From a checkpoint of a small transformer trained on Wikipedia.
Size: 9 layers, width 512, 8 heads of 64, MLP 1792 ReLU, vocabulary 8192, 30.5M parameters.
Training: a variant of Adam for these matrices, 1529M tokens, 5833 steps.
Each number is 128 + 24 x the weight over its row's rms, rounded and kept within 0 to 255. Layers, rows and columns count from 0. The size above them is the row's rms in percent of the matrix's.

# layer 2 attention output (transposed), 512x512, rms 0.0246, rows 366-383, columns 128-255
size [105 109  96 108 104 110  83 111 106  74 105 105  97  81  94 101 105  99]
[[127 142  95 141 150 115 149 161 136 119 141 128  95 136 146 164 127 154 162 121 119  97 159 160 127 132 112 150 156  77 104  87 172 132 135  98 112 146 164 137 114 105 151 156 110 124  71 155 131 155 125  92 124  91  77 113 149 107 157 185  80 110 134 139 114 155 109 135 158 146 116 153  86 133 126  82 116 114  97  97 106 125 208  99 170 100 132 158 166 192 163 109 112 152 137 130 142 138 105 112 127  98 137 145 184 134 120 138 143 107 135 129  91 130 134 110 112 157 115  97 113 130 139 167 174 135 174 134]
 [ 88 121 144 160 130 139 161 105 106 161 137 104 133  86 136 111 136 130 153 139 128 117 102 126 131  94 124 118  91 108 143 130 131 145 142 120 141 114  73 130 117 104  99 130 118 108 136 128  99 122 101 142 108 152 143 128 123 138 144 102 142 124 125 130 122 121 113 128 121 167 162 147 173 123 128 162 152 162  99 109 116 139 106 125  98 195 151 141 130 107 140 110  90 113  87 103 128  96 166 116 173 192  84 145 121 139 129 154 172 161 117 112 199  61 142  96 120 137 142 162 103 136 133 151  96 134 116 157]
 [153 143  99 100  99 160 160 133 133 127 170 167 115 149 125 133 131 171  94 116  98 116 136 131 151  97 127 126  88 121 171 119 125 135 138 120 138 138 135  93  84  91  82 119 122 102 112  90 100 149 116 112 137 103 137 119 133  97 148 144 140 123 155 128 141 169 108 159 141 163 129 124  81 110 136 142 163 156  91 132 126 167 144 142 160 123  95 126 113 130 139 152 122 150 151 100 102 135 143 110 102  99  99 170 120  95 151 117 160 170 124 132 166 143 120 139 117 147 146 154  72 115 105 150 110 110 134 146]
 [117  73 118 142 156 113 132 115 153 119 148 165 147 108 142 132 158 192 121 135 122 141 145 138 104 136 110  86 145 155 105 172 151 118 140  95 144 146 130 129 149 141 136 116 143 139 120 135 103 164 142 159 110 123 116 119 124 146 111 142 120 133 181 155 147 120 104 135 151 104 153 118 146 159 133 133 127 138 146 112 157 165 152 114 119 139 125 125 127  91 136 117 124  94  92 115 174 147 130 119 144 133 149 152 148 124 140  65 115 112 100 150  49 144 140 158 111 137 124 135 139 124 131 106 156 125  85  94]
 [ 88 128 160 150 138 167 125  91 140 130 141 136 139 166 154 128 111 104 162 139 137 103  88 153 115 116 111 123 188 146 129 160 119 111 120  83 131 165 137 149 151  88 162 112 132 147 113 129 114 126 137  62 108  94 184 119 120 140 116 145 125  99 120 133 138 108 113 100 108 149  95  89 140 107 102 124 153 121 119 103 124  85 167 112 128 141 165 117 169 110 113 139 118 123  84 129 134 128 152 113 153 178  96 157 141 185 145 143 164 157  99  96 151 108 190 117 117 151 116 112 143 138 151 161 130 130 133 118]
 [138 127 110  74 137 143 119 146 107 150 136 108 115 150 116 123 122 118 116 129 111 140 151 130 133 119 176 115 101 126 156 125  94 103 118 159 107 128  96 107 110 175 108 140 123 136 169  78 154 155 127  77 162 125 139  91 121 157 116 126 131 135 117 160 110 141 114 153 119 142 154 138 165 137 110 131 169 156 112 101  65 107 133 125 139 163 110  85 138 153 105 136 143 123 136 111 140 118 159 157 109 106  75 178 124 141  79 136 178 173 145 139 124  90 126 136 115 145 123 133 134 121  76 153 151 138 208  96]
 [125 101 139 126 109 166 127 137 108 135 119 106 137 100 138 143 109 158 144 128 138  99  71 138 136 116 194 123 121 129 130 116  93  91 149 127 129 151 126 128  88 120 159 100  87 151 202 117 143 141  96 124 112 130 155 113 177 103 110 110 140 105 119 139 148 124 126 116  86 141 146 152 204  83 113 142  87 140 158  96 137 106  98 128 106 120 130  69 128 158 122 143 106 125 120 105 105 122 195 100 133 118  92 120 134 131 141 117 163 120 117 120 147 128 155 112 144 139 104 126 118 116 123 115 146 144 112 147]
 [138 131 112  96 154 106 134 109 105 134 108 129 102 158 142 102 123 116 133 110 159  93 106 134 153 107 144 167 144 135 154 157 109  87 161 106 101 117 138 126 127  96 142 127 124 170 151 148 180  98 133  82  90  90 160 125 134 106 134 167 149 131 104  94 105 169  90 102 147 112 147 140 148  95 150 124 163 133 150 122 140 135 116  97 133  88 136  93 165 115 139 144 131 114 167 119 103  71 152 125 132 102  91 130 115 127 146 146 159 103 167 100 181 112 164 108  88 151 153 147 143 142 169 119 142 131 107 136]
 [137  76 112 116 158  90 141 118  99 143 149 115 109 115 136 117 130 138 140  99 135 147 129 134 163 145 165 131 147 144 143  74 132 138 133 138 118 142 117 163 190 122 157 103 112 115 126 155 118 112 140 101 143 134 160  53 123 103 138 134 120  95 137 146 116 142 145 114 119  64 125  92 171  95 172 151 104 102 150 128 169  86  88 128 100 120 103 103 141 139 166 142 117 139  89 109 137 160 129 150 141 125 145 114 141 119 151 137  92 100 105 117 133 110 108 104 153 129 131 129 148 118 102 125 155 108  95 165]
 [ 99  94 168 159 113 124 133 102 136 147 130 127 128  58 120 138 127 133 140 136 141 175 106 141 112 129 156 114 123 111 106 108 129 115 106 135 162 144 149 153 149 163 151 132 137 105 154 138 137 119 116 135 115 160 113 165 110 131 105  73 114 138 114 160 137 116 163 129 100 149 157 158 220  97 126 144  41 141 109 128 151 133 107 134  94 166 152 112 110 140 148 117  73  95  24 118 168 129  91 113 176 167 136 120 165 127 157 109 139 134 113 141  72 115 109 141 133  86 113 134 133 144 113 103 150 161  65 139]
 [117 138 154 124  89 108 176 114 154 134 110 115 139  93 169 163 109  83 140 104 137 139 126  80 117 184 151 126 101 153  96 107  99 167 144 145 140 141 127  99 102 164 162 118 142 105 119 131 153  99 114 157 148 131 111 123 154 133 157  78 129 100 117 129 156 112 195  99 147 157 135 143  65 139 140 134 155 147 126 175 172 137 156 126 121 127 159 134 135 193 108 134 131 149 122 124 101  98 124  86 130 124 126  85 136 129 118 156 130  98 127 168 125 106 120  82 114 133  76 158 116 146 120 103 167 151 109 187]
 [120 156 114 136 138 151 124 139 114 105 126 141 130 120 116 166  92 130 145 128 147 132 102 128 143 105  90 145 114  66 152  95 169 148 137 176 120  74  92  81 125 142 124 106 177 118 130 127 123 146 129 135 162 117 122 124 142 129 128 135  97 111 165  95  97  90 104 104 148  97 113 162 121 146 137  98 145 171 148 115  96 142 139 105 119 120 150 141 115 175 130 129 109 138 134 132 124 139 125 144  98 132 101 134 130  95 105 104 117 127 199 107 196 155  97 120 148 135 144 110 144 115 113 145 129 137 167 140]
 [109 115 129 132 145 122 110 109 161 116 140 108 147 112 125 114 142  79 134 145 124  98  98 133 118 152 162 120 157 172 166 190 114  86  99  96 147 132 103 150 169 124 127 145 102 160 144 137  99  97 155  98  98 138 127  97 105 166  68 111 140 148 124 164 128 168 153 192 100 132  92 118 139 114  93 114 153  99 153 131  83 111 163 149 159 145 107 110 133  80 111 122 133 102 112 131 115 139 129 154 176  80 113 110 139 126 118 140 138 147  85 137 104 130 141 153 105 123 141 140 124 122 131 136 103 116 157  90]
 [141  94 160 120 124  77 122 120 117 134  98 131 126  86 140 146 153 132 122 141 161 132 124 131 125 100 172 126  80 112 108 125 166 134 133 153 123 102 122  94 112 160 130 112 140 120 193 112 125 135 112 115 151 166 123 139  97 161 152  88 118  92 156 110 111 124 118 122 146 141 132 131 199 138 164 149  95 135 154  99 121 164 119 103 142 136 177  89 127 181 137 133 106  98 119 125 141 139 128 129 121 147 121 134 117 114 114 118 128 126 185 142 186  98  99 125 118 127 119 135 141 123 107  76 152 138 141 180]
 [ 98 144 136 143 102 112 138 113 130 127 157 155 109 139 115 148 134  99 132  75 171 141 103 124 130 143 134 151  98  92 137  64 133 129 130 156 127 107 143 103 159 165  91 118 169  97 100  89 125 161 119 106 138 116 126 106 152 100 132  83 124 139 129 140 112 141 163 150 125 135  76 171 120 121 133 129 110 138 113 106 119 108 132 142 138 181 103  97  95 161 125 114 127 171 107 155 145 117  89 144  97 147 138 103 124  96 101 121 116 159 155  82 131 152 111 157 129 104 109 155  96 118  97 147 155 145 164  97]
 [145  80 112 112 108 134 142 137 160 119 121 164  99 137 157 120 132 157 105 143 166 143 177 111 153 139 118 133 118 120 123 102 142 116 111 106 131 101 137 114 143 109 173 102 159  98 154 154 117 116 140 159 143 123  78 139 131 148 140 151  78 156 120 153 105 127 165 105 144  78 150 120 111 133 136  95 115 117 131 172 171 142 127 108 132 105 155 126 173 154 147  98 161  98 139 152 144 137  85 146 147  96 166 110 139 115 167 123 103 120 108 152 130 180 122 115 124 114 106 117 109 136 116  87 143 121 113 102]
 [113 121 138 178  99 136 113 141 150 147 144 169 118 119 142 113 112 101 143 101 144 119 149 154 129 116 123 145 162 147 120 108 179 178 118 156 133 114 126 119 149 127 107 141 139  85 132 154 132 126 129 150 154 159 126 137 109 134 181  87 133 134 159 107 115 126 133 112 121 144  93 125 119 142 127 132 114 114 126 121 134 118 107 120 160 102 177 103 137 151 134  95 121 139 135 149 133  85 110 144 132 123 153 107 140 122 125  92 127 126 118 135 143 143 113 123 133  88 113 161  96 132 128  48 166 192 117 154]
 [108 140  76  93 160 143 101  77 116  81 146 122 126 149 125 157 122 137 123 130 137 115 155 115  86 163  97 113 151 162 119 111 102 122 104 132 119 181 131 128 123 111 105  88 116 157 137  84 149 146 140  93 146  74 148 126 152 134  83 167 130 142  91 147 145 115 143 149 149 117  51 136 113 130  97 120 177 139 132 131 117 149 181  99 140 152 103 153 170 119 113 124 142 135 131 117 165 138 157 119 106  90 126 132 166 142 122  93 121 150 133 145  69 173 155 141 120 125 113  91 149 144 110 134 102  98 157  64]]
# layer 2 attention value, 512x512, rms 0.0211, rows 367-383, columns 128-255
size [ 98  97 102  95 100 107 100  98  98  96  86  93 104  94  99  94 100]
[[169 125 122 121  98 135  91 165 154 107 121 145 121 136  94  88 127 152 167 117  99 129 137  96 187  97  93 116 131 123  93 126 142 123 122  99  93 112 149 137 128  89 125 126 150 100 128  65 144 128 124 133 145 118 100 175  76 149  88 128 138 162  88 130 114 114  86 106 101  96 112 122 134 144 110 123 125 145 148 144 121 119 107 147 144 129 143 100 131  69 133 159 126 145 130 159 121 111 114 115 134 103 176 149 151 131 107 137 116  93 141 146 122 170 137 178 133 148 157 136 139 105 100 114 176 100 124 136]
 [130 146 124 140 139 120 105 117  88 137 119 127 113 132 112 120  87 127 130 132  87 138 106 186 130 140 125 102 114 112 122 133 126 145 137 145  82 147 147 163 157 124 149 109 111 126 140 153  90 111 169  99 106 127  97 136  99 154 113 118 154  94 118 128 103 142 100  98 106 139  99 143 130 138 123 115 133 103 130 182 120 148  99  81 125 110 130 135  90  80 126 144 128 149 102 116 129 142 151 171 136 159 116  89  85  78 138 108 105 149 116 163 115 144 100 128 139 126 125 120 130  94 143 145 118  98 113 120]
 [125 170 141 138 132 139 106 117 170 135  95 115 134 128 141 150 135 120 201 127 145 147  99 140  56 134 157 105  90 113 139 129  76 135 142  76 144 102 117 102 107 123  96 111 105 131 127  81 122 116 132 139 139 107 120 121 100  95 128 107 133 117 107  94 110 132 132 114 122 198 105 182 133  95 167 152 121 127  80 109 122  98 141 158 123 143 139 146  92 139 119 146 111 132 125 114 107 115 113 142 127 132  84 123 109 103 108 160 158 174 161 108 162 151 133  97 104 113 116 139 156 129  88 140 146  97 145 135]
 [115 105 159 127  86 174 123 139 141 124 173 134 125 138 143 139 156 137 146 129  80 140  91 130 129 143 133 176  77 145 111 113 138 135 157 130 161  98 141 116 126 177 125 121 122  81 107 103 102 111  90 113 155 113 105 129 121 103 125 140 101 138 183 114 154 154 166 137 128 178  99 187 129 115 114 137 145 113 152 149 129 136 105 158 111 118 168 106  81 117 132  87 151  98 100 121  90  92  95 126 135 150 134 132 158 122 113 115 114  97 155 123 103 157 154 137 115 122 158 155 127 142 145 128 163 129 106  81]
 [127 127 121 113 114 104 122 137 161  47 122 137 119 111 113 115 129 127 112 161 131 163 106 143 142 109 124 114 132 126 134 114 120 166 136  81  93 149 154 118 110 131 191  68 140  82 119  92 135 135  95 127 130 139 133 146 116 129 117 143 137 134 150 176 100 133 143 140 107 105 129 132 124 112 129  97  98 115 141 106 149 133 106 128 136 139 133 141 132 154 126 101 119 144  75 144  92 157 128 153 150 112 167 139 137 105 141 119 108  83 109 116 136 135 159 148 161 128 115 131 169 139 130 133 115 111 133 138]
 [117 117  91  91 102  98 152  88 115  96 141 135 116 112 176 148 117 117 147  90  80 121 116  87 104 141 116 113  98 124 110 137 121 183 143 136 153 129 173 106 109 142 149 157 135 136 133 122 116 137 177 107 124 143 145 121 122 127 141 120 146 130 149 118  80 109 137 126 116 128 107 137 149 148 139 157 155 100 153 157 149 145 148 118 134 139 161 142  72  81 144  87 111 140 141 141 122 179 133 142 136 106 129 103  94 119 132 116 104 123 158 122 145 123 132 142 104 161 122 144 149 157 141 125 131 166 157 124]
 [139 141 156 146 109 138 117 118 132 144 151 109 136 133 127 116  87 140 106 144  99 163 132 170 109 140 112 111 146 134  56 138 152 110 147 183 138 111 124 134 118 153 149 126 162 113 139 126 156 154 123 142 136 122  81 108 140 116 120 105 104 185 124 173  95 134 158  97 149 129 124 111 144 144 100 138 133 133 143 120 110 141 149 115 162 151 130 126 104 118 110 111 130 130 125 116 144 144 128 132 131 113  90 100 114 135 108 131 145 104 141 136 147 133 129 109 155 137  78  79 145 154 122 113 112 128 139  94]
 [110 123 139 114 129 113 102 125 140 130  94 112  98 139 123 169 101 146 149 116 121 109 176 123  31 100 117 126 131 133 123 129  89 110 119  91 140  55 131 114  94 158 142 177 126 140 136 169 145 152 140 129 155 133 143 135 164 159 135 138 138 158 145 101 145 151 133 156  99 139 117 120  98 114  97 166 168 114 137 112  83 126 141 183 131 156 156 144 111 120  79 142 114 147 133 111 152 127 108  88 118 150 123 116 102 124 109 125 135 114 138 119 129  90 140 126 140 107 157 101 143 151 141 121 132 160 116 162]
 [101 133 111 107 120 166 120 167 116 103 110 123 109 172 138 155 185 113 152 139 104 105 175 108 122 139 140 119 104 129 166 125 128 170 153  85 119 101 113 125  82 155  98 121 137 139 136 115  88 158 117 133  96 121 113 131 101 113 123 146 122 127 139  85 111 105 172 134 152 145 137 133 100 145 127 152  97 121 136  97 114 115 127 150 128 137 130 144 175 122 118 149 106 111 153 119 174  84 141  87 117 161  84 141 111 105 134 113 124 102  95 122 124  97 129 132 103 125 209 119 111 104 122 136 121 127 111 116]
 [ 98 106 166 102 142 124  81 113 168 150 150 142 139 127  77 117 151 137 120 114 123 153 129 188 146  87 141 122 146 155 132 160 130  97 124 140 111  92 148 125 202 160 140 147 119 174 130 138 130 134 148 121 128 151 167 133  75 104 107 171 132 121 120  93 130 109 124 145 125 104 151 144 116 150 124 143 128  86 145 131 133 133 141 143 132 130  93 143 155 141 168 155 169 147 153 146 118 126 145  80 103 102 108 140 131 137 148 127 158 139  97 109 157 128 140 146 114 142 154 109 124 120 144 156 108 180 152 107]
 [124  94  92 142 125  95 122 103 110 142 103 125 143 160 140 133 146 129 100 158 152  86 143 107 109 118  88  98 150 132 126 130 121 164 105 132 104 163 161 143 138 118 153 140 131 143 152 111 152 141 125 167 103 112 160 173 140 174 148 121 158 147  94 150 137 133 112 127 132 125 115 101 116 131 171 106 150 120 120 156 149 125 100 125 144 122 148 125  94 109 108 124 124 127 135 131 189 147 115 103 134 122 134 124 123 168 123 153 132 155  83 120 105 130 159 139 153 102 125 148 149 134 154 126 124 146 107 114]
 [134 114 141 125 157 176 168 127 127 114 131 156 126 170 109  72 132 133 124 125 144 157 160 170  73  88 131 154 110 108 136 161 134 133 168 109 135 162 125 120 144 136 152 133 135 113 109 118 169 160 150 130 133  89 124 105 126  94 150 133 144 127 104  72 140 138 114 117 181 128 109 135 123 143 126 152 117 165  97 136 119 117 157 146 124 135 127 139 147 103 109 109 140 138 133 112 118 149 139 149 106 177 108 157 150 116 100 128 109 164 133 120 145 147 144 133 134 115 148 117 134 144 145 119 138 113 120 141]
 [100 139 118 131  78 123 126 111 124 100 124 100 124 137  90 127  94 145 128 116 127 148 129 130 143 106 106 102 124 128 131 123 134 158 130 176  74 117 145 118 160 132 154 127 155 104 106 111 141  87 183  82 195 144  99 111 157 196 109 147 122 153 140 199 112 106 114  97 158 119 125 171  91 130 109 160 139 146 169 127 167 129  98 144 110 151 133 133 107 142 112 141 129 108 109 124 144  76 159 130 129 103 130 121 114 145 145 135 126  94  79 110 118 140 179 171 115 143 137 140 133 110 112 130 131 164 136 105]
 [145 127 104 106 133 116  99 168 118 106  88 140  92 119 106 114 139 131  67 166 121 125 143 122  88 121 128 111 153 125 169 138 138 160 143 160 141 178 134 161 102 126 155 178 129 141 116 112  75 154 152 159 108 105 122 149 118 164 111 125  74 114 150 103 137 129 131 148 122 147 142  93 132 119 144 128 125 127 120 118 130 117 129 113 147 142 149 158  64  60 176 153 163 108 106 148 137 150 171 102 132 109 155 114 166 140 132 126 118 113 107 117 128 135 145 166 182 141 134 117 138 111 139 134 138 132 140 161]
 [134 187 152 111 167 146 115 130 101 115 130 105 116 116 116 114 100 134  92 121 111  88 159 132  94 110 121 111 123 129 121 142  85  76 108  98 174 113 143 166 158 147 105 142 133 169 134 125 143  87 113 109 161 135 119 105 119  81 122 121 189 107 128 108 119 122 122  88 117 146 113 121 149 163 181 133 103 107 115  96 139 123 150 132 133 106  56 128 127 117 119 149 149 154 151  95 103  89 150  94 101 149 109 113  71 153  84 134  95  88 136 118 106  98 124 115 121 130 107 122 141 106 134 125 140 160 140 121]
 [105 126 130 122 107 119 128 113 124 212 126 136 152 123 115 163 157 127 147 164 129 107 122 129 119 123 115 103 156 128 166 137  83 106 155 139 114 121 128  93  85 125 101 114 142 117 131 144 104  67  75 151  96 105 125 160 105 106 134 186  96 143 132 144 137 118 125  93 149 137 159 115  93 132 153 167 118 111  87  77 111 131 120 106  95 113 185 143  78 143 144 164 141 129 134 110 106  68 138  72 130 119 146 105  99 151 129 130 119 167 126 124 129 122  94 136 107 175 117 112 106 114 124 142 114 141 126 128]
 [153 118 104  96 130 118 103 163 122 177 169 123 167 117 164 128 141 123  95 143 141 109 119 110 127 131 116 141 134 160 197 155 117 155 107  86 167 105 122 138 167 123 140 117 133 138 143 112 133 161 140 132 115 127 141 122 115 109 134 123 163 144 149 108 113 187 103 174 136 172 146 142 110 126 173  82 118 149  99 127 150 139 141 132 142 115 125 160  83 117  70 152 143 145 111 134  84 175  99 143 135 159 142 118 110 129  97 120 146 153 131 113 127 154 126 104 101 125 115 119 124 105 131 145 125 151 123 114]]
# layer 2 attention query, 512x512, rms 0.0288, rows 384-393, columns 128-255
size [127 128 116 116 115 115 120 123 110 112]
[[118 119  90 142 175 139 127 133 170 142 144 121 130 133  63 100 167 146  81 150 152 140  87 101 155 135 112 117 123 137  89 117 137 145  78 161 137 127  83 185 158 121 130  98 105 143 137  96 112  95 118  93 106 136 103 152 136 127 134 118 166 135 108 118 132  87 178 127 106 185 139 136 120 108 143  88 131 144 135  73 123 158 105 143 108 113 151 135 142  83 136 140 145 115 106  94 102 118 126 143 146  95 149 126 158  81 121 139 102 135 175 150 145 139 125 140 105 104 160 131 137 138 190 148 146 101 132 128]
 [116 154 124 126 163 166 115 113 126 130 100 118 120 133  48 145 101 110  78 171 143 127 127 116 121 173 147 124  98 123  99 126 116 163  79 146 163 127 173 137 130 169 120  90 134 161 122 168 136 106  99 180 124 148 103 137 116 152 155 145 152  99 116 169 111  62 130 121 167 129 127 167 106 107 171 180 149 131 107 150 122 132 133 165 103 130 174 165 119 175 106 138 149 125  90 116 144  85 129 146 137 167 118 147 145 123 148 131  97 116 129 140 134 114 113 124 118  92 113  96 145 140 166 125 125 132 114 128]
 [114 126 154 128 152 127  85 118 112 127 137 114 149 157  88  95 157 133  96  92 109 163 123 126 135 132 123 142 122 122 137 120 118  86 133 129 138 103 111 108 158 152 143 172 116 101 117 150 150 129 129 121 148 132 121 123  95 146  97 136 136 140 162 145 140 150 156 122 118 105 107 102 128 158 138 142 101 133 193 168 112 149 108 157 129 138 135 111 151 125 135 129  88 127 153 131 114 117 160 116 157 113 125 164 106 114 107 159 132 126 146 170 111 140 114 139 117 122 104 146 165  97 113 134  78 119 119 151]
 [182 131 102 137 112 108 109 138 140 152 113 122 128 136 128 136 146 122  95 136 125  47 145 112 145 151 120  99 110 151 124 135 103 114 131 121  63 106 117 167  77 126 120 132 120 117 128  85 181 137  99  77 158 154 174 102 154 126 120 142 109 123 112 118 165  80 148 133 106 112 150 136 145 169  81 118 128 125 103 117 108  99 135  87 150 121  80  93 133 133 142 138 136 101 137 115 111 162 154 140 146 125 154 151 129 144 150 107 155 107 130 136 192 134 131 107  72 105 146 123 100 137 119 102 115  97 156 113]
 [130 151 122 118  67 117 108 172 133 102 124 118 140 111 165 129 121 112 121 143 114 157 119 153  72 122 140 142 115 123 133 157 142  94 100 109 158 170  91 124 142 193 151 133 195 163 146  87 184 152 164 153  95 133 107 119 136 109 166 105 139  86 113 139 133 141 135 114 158  84 129  96 127 156 183 126 140 123 122 102 126 120 123 107 156 131 158 138 138 135 118  76 167 119 153 126 116  54 121 145 141 110 115 117 100 140 148 125 120 101 128 173 133 138 138  99 125  89 131 129 141 112 109 116 112  96 132  96]
 [117 131 132 165 118 113 111 116 125 129 197 145 133 116 106 159 112 129 135 108 140 143 102 117 159  93 145 116 172 129 165 110 152 164 105 130 147 119  90 126  84 125 142 161 111 129 118  97 132 143 150  77 114 110 170 170 158 113  96 112 135 140 118  98 118 122 129 146  87 123 153 141 131 138 123  95 130 130 125 102 130 184 123 162 128 173 132  98 141 133  93 122  95 111 109 110 148 121 120 152 121  97 108 160 167 161 131 173 175 129 178 102 134  91 142 128 109  90 187 148 171 106  87 135 120 111 136 128]
 [143 118 130 106 139 129 140 115 148 101 121 108 111 130 173  73 112 120 120 149 141 153 151 122 119 125 115 123 134 144 166 137 139 120 147 147 118 117 185 182 165  90 107 135 140 103 129 132 125 111 132 120 136 137 160 103 132 111 126 160 137 138 105  94 137 139 117 139 137 123 109 129 146 132 140 123 107 117 100 158 134 153  93 145 128 134 104 120 139 120  83 139 107 143 145 156 143 138 165 102 154 105 175  93 101 184 135 104 130 155 106 130 113 144 126 141 155 182 135 131  88 158 136 104 123 149 122 112]
 [120 129 150 123 157 115 146 109 113 107 137 125 139 127 138 145  84 129 100 114 118 162 134 148 108 149 150 167 129 101 112 142 108 128 134 151 141 120 116 130 120 156 175 120 106 147 113 108 143 164 153 128  65 127 136 105 129 105 101 130 130 148 160 163  78 153  96 165 106 121 141 112 129 115 137 135 129 121 167 163 106 197 118 182  91 143 155 130 123 150  96 156 105 165  91  93 112 127 158 116 113 149 137 137 137 113  87 172 152 100 129 109 129 117 166 137 171 119 140 131 174 109 102 144 123 107 134 143]
 [136 134 149 136 104 138 140 115 144 158  96 142 147 117 149 108 163 102 104 127 151 124 146 138 112 162 126 133 109 153 125 135 132 129 164 128  88 139 147 125 163 136 163 107 155 136 151 173 102 135 158 175 144 142 155  96 135 142 126 123 117 161 160 154 123 151  84 155 106  86 139 111 115 137 141 110 136 119 145 146 141  87 113 126  95 131 134 135 154 165 160 135 179 138 138 120 134 136 144 126 126 152 116  92 149  95 131  70 131 120 116 127 129 147 111 114 122 109  99  96 122 151 109 112 137 118 120 118]
 [121 152 141 167 135  85  77 168 146 129 119 118 165 139  96 169 154 125  92 109 138 124 129 109  98 130 126 153 183  96 119 121 120 161  55 105 141 136 127 114 132 141 208  92 107 167 106 132 143 120 118 111 105 120 190 137 110 104 130 115 159 131 107 108 133  52 158 166 125 143  99 148 118 112 112 110 145 115 118 143  99 130 134 151 126 150 126 160  98 160 125 118 151 124 127 148 117  70 122 185 103 112 142 134 171 143 135 185 146 129 157 116 125 110 119  87 101  95  87 121 138 139 113 153 117 159 139 137]]
# layer 2 attention key, 512x512, rms 0.0245, rows 384-392, columns 128-255
size [128 119 103 102 107 109 126 124 121]
[[152 142 129 154 135 102 130 141 112 124 108 103 103 166 134 118 113 137 109 175  87 132 189 129 117  89 129 143 158  91 119 121 116 138 101 107 141 120 166 151 119 118 157 117 143 177 114 149 175 172 117 133 110 110 155 110 104 120 144 108 116 169 127 130 100 126 145 167 125 142 149 113  94 139 132  90 129 119 128 161 141 105 161 122 134 130  97 121 113 165 106 111 153 121 129 161 143 146 174 103 142  99 136 117 119 155  98 142 101 160 113 120 115 115 150 164 147 155 105 155 122 128 119 127 119 122 127 113]
 [113 116 133 132 155  75 130 130 142 140 119  84 144 138 133 104  99 131 171 172 117 153 162 122  99 106  80 137 148 127 134 158 121 116 141 144  86 100 127 135 125  78 106 150 127 106 100 116 170 115 153 123 119 117 135 127  93  90 137 153 111 117 116 165 152 145 118 105 180 129 109 146 161 145 163 105 149 118 130 130 156 146 109 165 135 128  93 113 131 144 156 111 177 165 153 173 121 113 133 159 100 103 112  84 108 134  70 126  87 156 136 168 125 109 117 131 176 192 141 161 125 119 149 156 104 122 150  96]
 [126  65 142 135 162 136 144 127 143 145  84 155  93  71 128 133 146 134 159 178 159 102 105 160 100 107 151 130 120 136 107  94 137 133 126 120 118 145 123 113 110 114 133 100 125 131 143 166 112 114 149  98  83 131 127 130 161 159 132 123  92  85 129 114 120  62 154 150 155 169 161 130 179  95 113 155 103 134  91  88  97 142 143 132 172 115 134 157 102 154 159 106 114  97 118 110 122 143 136 105 151  67 125  98 142 123 140 139 114 130 103 145 111 145 133 120 116 102 154  82 149 132 125 100 135 123 128 134]
 [ 94 185 138 137 136  58 127 143 112 171 105  88 121 165 145 160 153  91 111  98 131 129 177 143 135 114 108 153 166 142  87 152 147 136 127 123 110 124 165  99 111 143 125 126 127 123  75 110 142 142 134 123 139  99 153 136 178 108 169 133 164 126 106 153 117 131 108 169  64 111 129 122 145 148 141 125 162 126 114 101 113 144 149 142 148 123 131 105 117 136 106 100 129 158 184 128 155 130 126 159 143 137 129 120 156 159 110 105 159 138 147 109 142 113 168  96 129 156 116 154  93 120  92 182 123 141 113  97]
 [117  93 103 121 148 113 141  89 151 137 118 105 126 159 137 138 109 106 164 135 156 139 148 105 121 142 106 129 141 160 116 140 103 175 127 147 137 146 174 136  95 110 116 145  62 111 115 133  96 118 158 110 139 116 127 107 113 140 113 149 132 154 133 144 114 175 114 119 137 139 113 145 128 115 123 163 152 151 124 141 141 162 150 141 137  79 146 131  99 145 156 148 121 143 142 120 144 149 134 158  99 148 139 120 115 159 108 125 119 137 143  90 106 129 169 154 149 134 126 151 121 134 149 148 105 206  80 122]
 [163 112 135 144 133 171 142 129 150 165 138 155 129 150 151  86 146 146 102 120 124  80 122 137 128 131 150 116  88 105 167  79 147 120 122  90 122 100 135 146 163 164 149  90 151 138 169 139  86  96 132 155 145 135 109 138  99 133 116 139  91 109 142  75 154 106 202 145 100 125 161 127 136 110 143 143  81 124 144 169 133  90 116  62 107 125 131 156 100 126 126 143 134 130  95  53 119 153 121  62 154 135 138 119 126 105 163 161 133 141 154 116 120 138 137 121  85 104  87 104 122 135 101 127 149 110 114 124]
 [129 170 172 118 126 111 108 109 123 130 145 166 162 145 124 139 104 143 154 103 165 102 111 132 143 115 160 130 156 139 141 103 142 174 115 141 143 129 113 123  93 182 148 140 131 101  93 105 121 127  92 150 118 116 118 126 116 127  80  80 130 155 124 145 132 124 108 134  90  94 117 124 117  99 108 132 112 128 121 105 104 148 157 102  81 134 124 129 137  91 192 120 144 104  91 108 138 110 140 145 145 144 135 145 173  81 140 139 124 154 134  67 137  98 137 167 126 103  93 128 149 128 124 143 144  91 116 147]
 [144  91 117 130 122 187 170 133 170 123 156 146 120 126 127  51 156 165 111 147 102  82 131 113 111  84 133 110 111 126 175  79 137 127 137 103 117 127  89 156 155 121  97 116 124 108 155 134  70  85 127 113 172 151  97 122 120 156 122 163 105  94 144 145 110 135 164 101 169 143 147 119 139 109 135 153 112 151 128 116 142 111  81 101 121  92 122 128 126 134 117 128 106 120 113 121 159 165  91  73 173 120 138 128 135 126 171 106 150 141 133 113 124 163 102 102 138 133 168 106 110 109 138 101 173 157  94 138]
 [ 87 110 117 103 142 164 133 133 122  77 139 102 119 101 128 115 101 147 160 147 114 151 116 120 130 125 113 105 135 123 122 131 124 178 164 176 172 124 124 134 129 165 108 142  87 114 160 103 112 139 129 106 138 170 120 104 135 122  81 127 168 124 148 173 100 181 123 101 157 103 106 104 154 128  99 142 107 119 138  90 127 129  77 126 166 127 154  87 136  93 147 127 132 122 109 208 131 135 103 131 186 157  97 156 117 118 155  92 177  87 122  89 146 155 109 125 164 134 126 149 137  88 147 126 129 166 139  97]]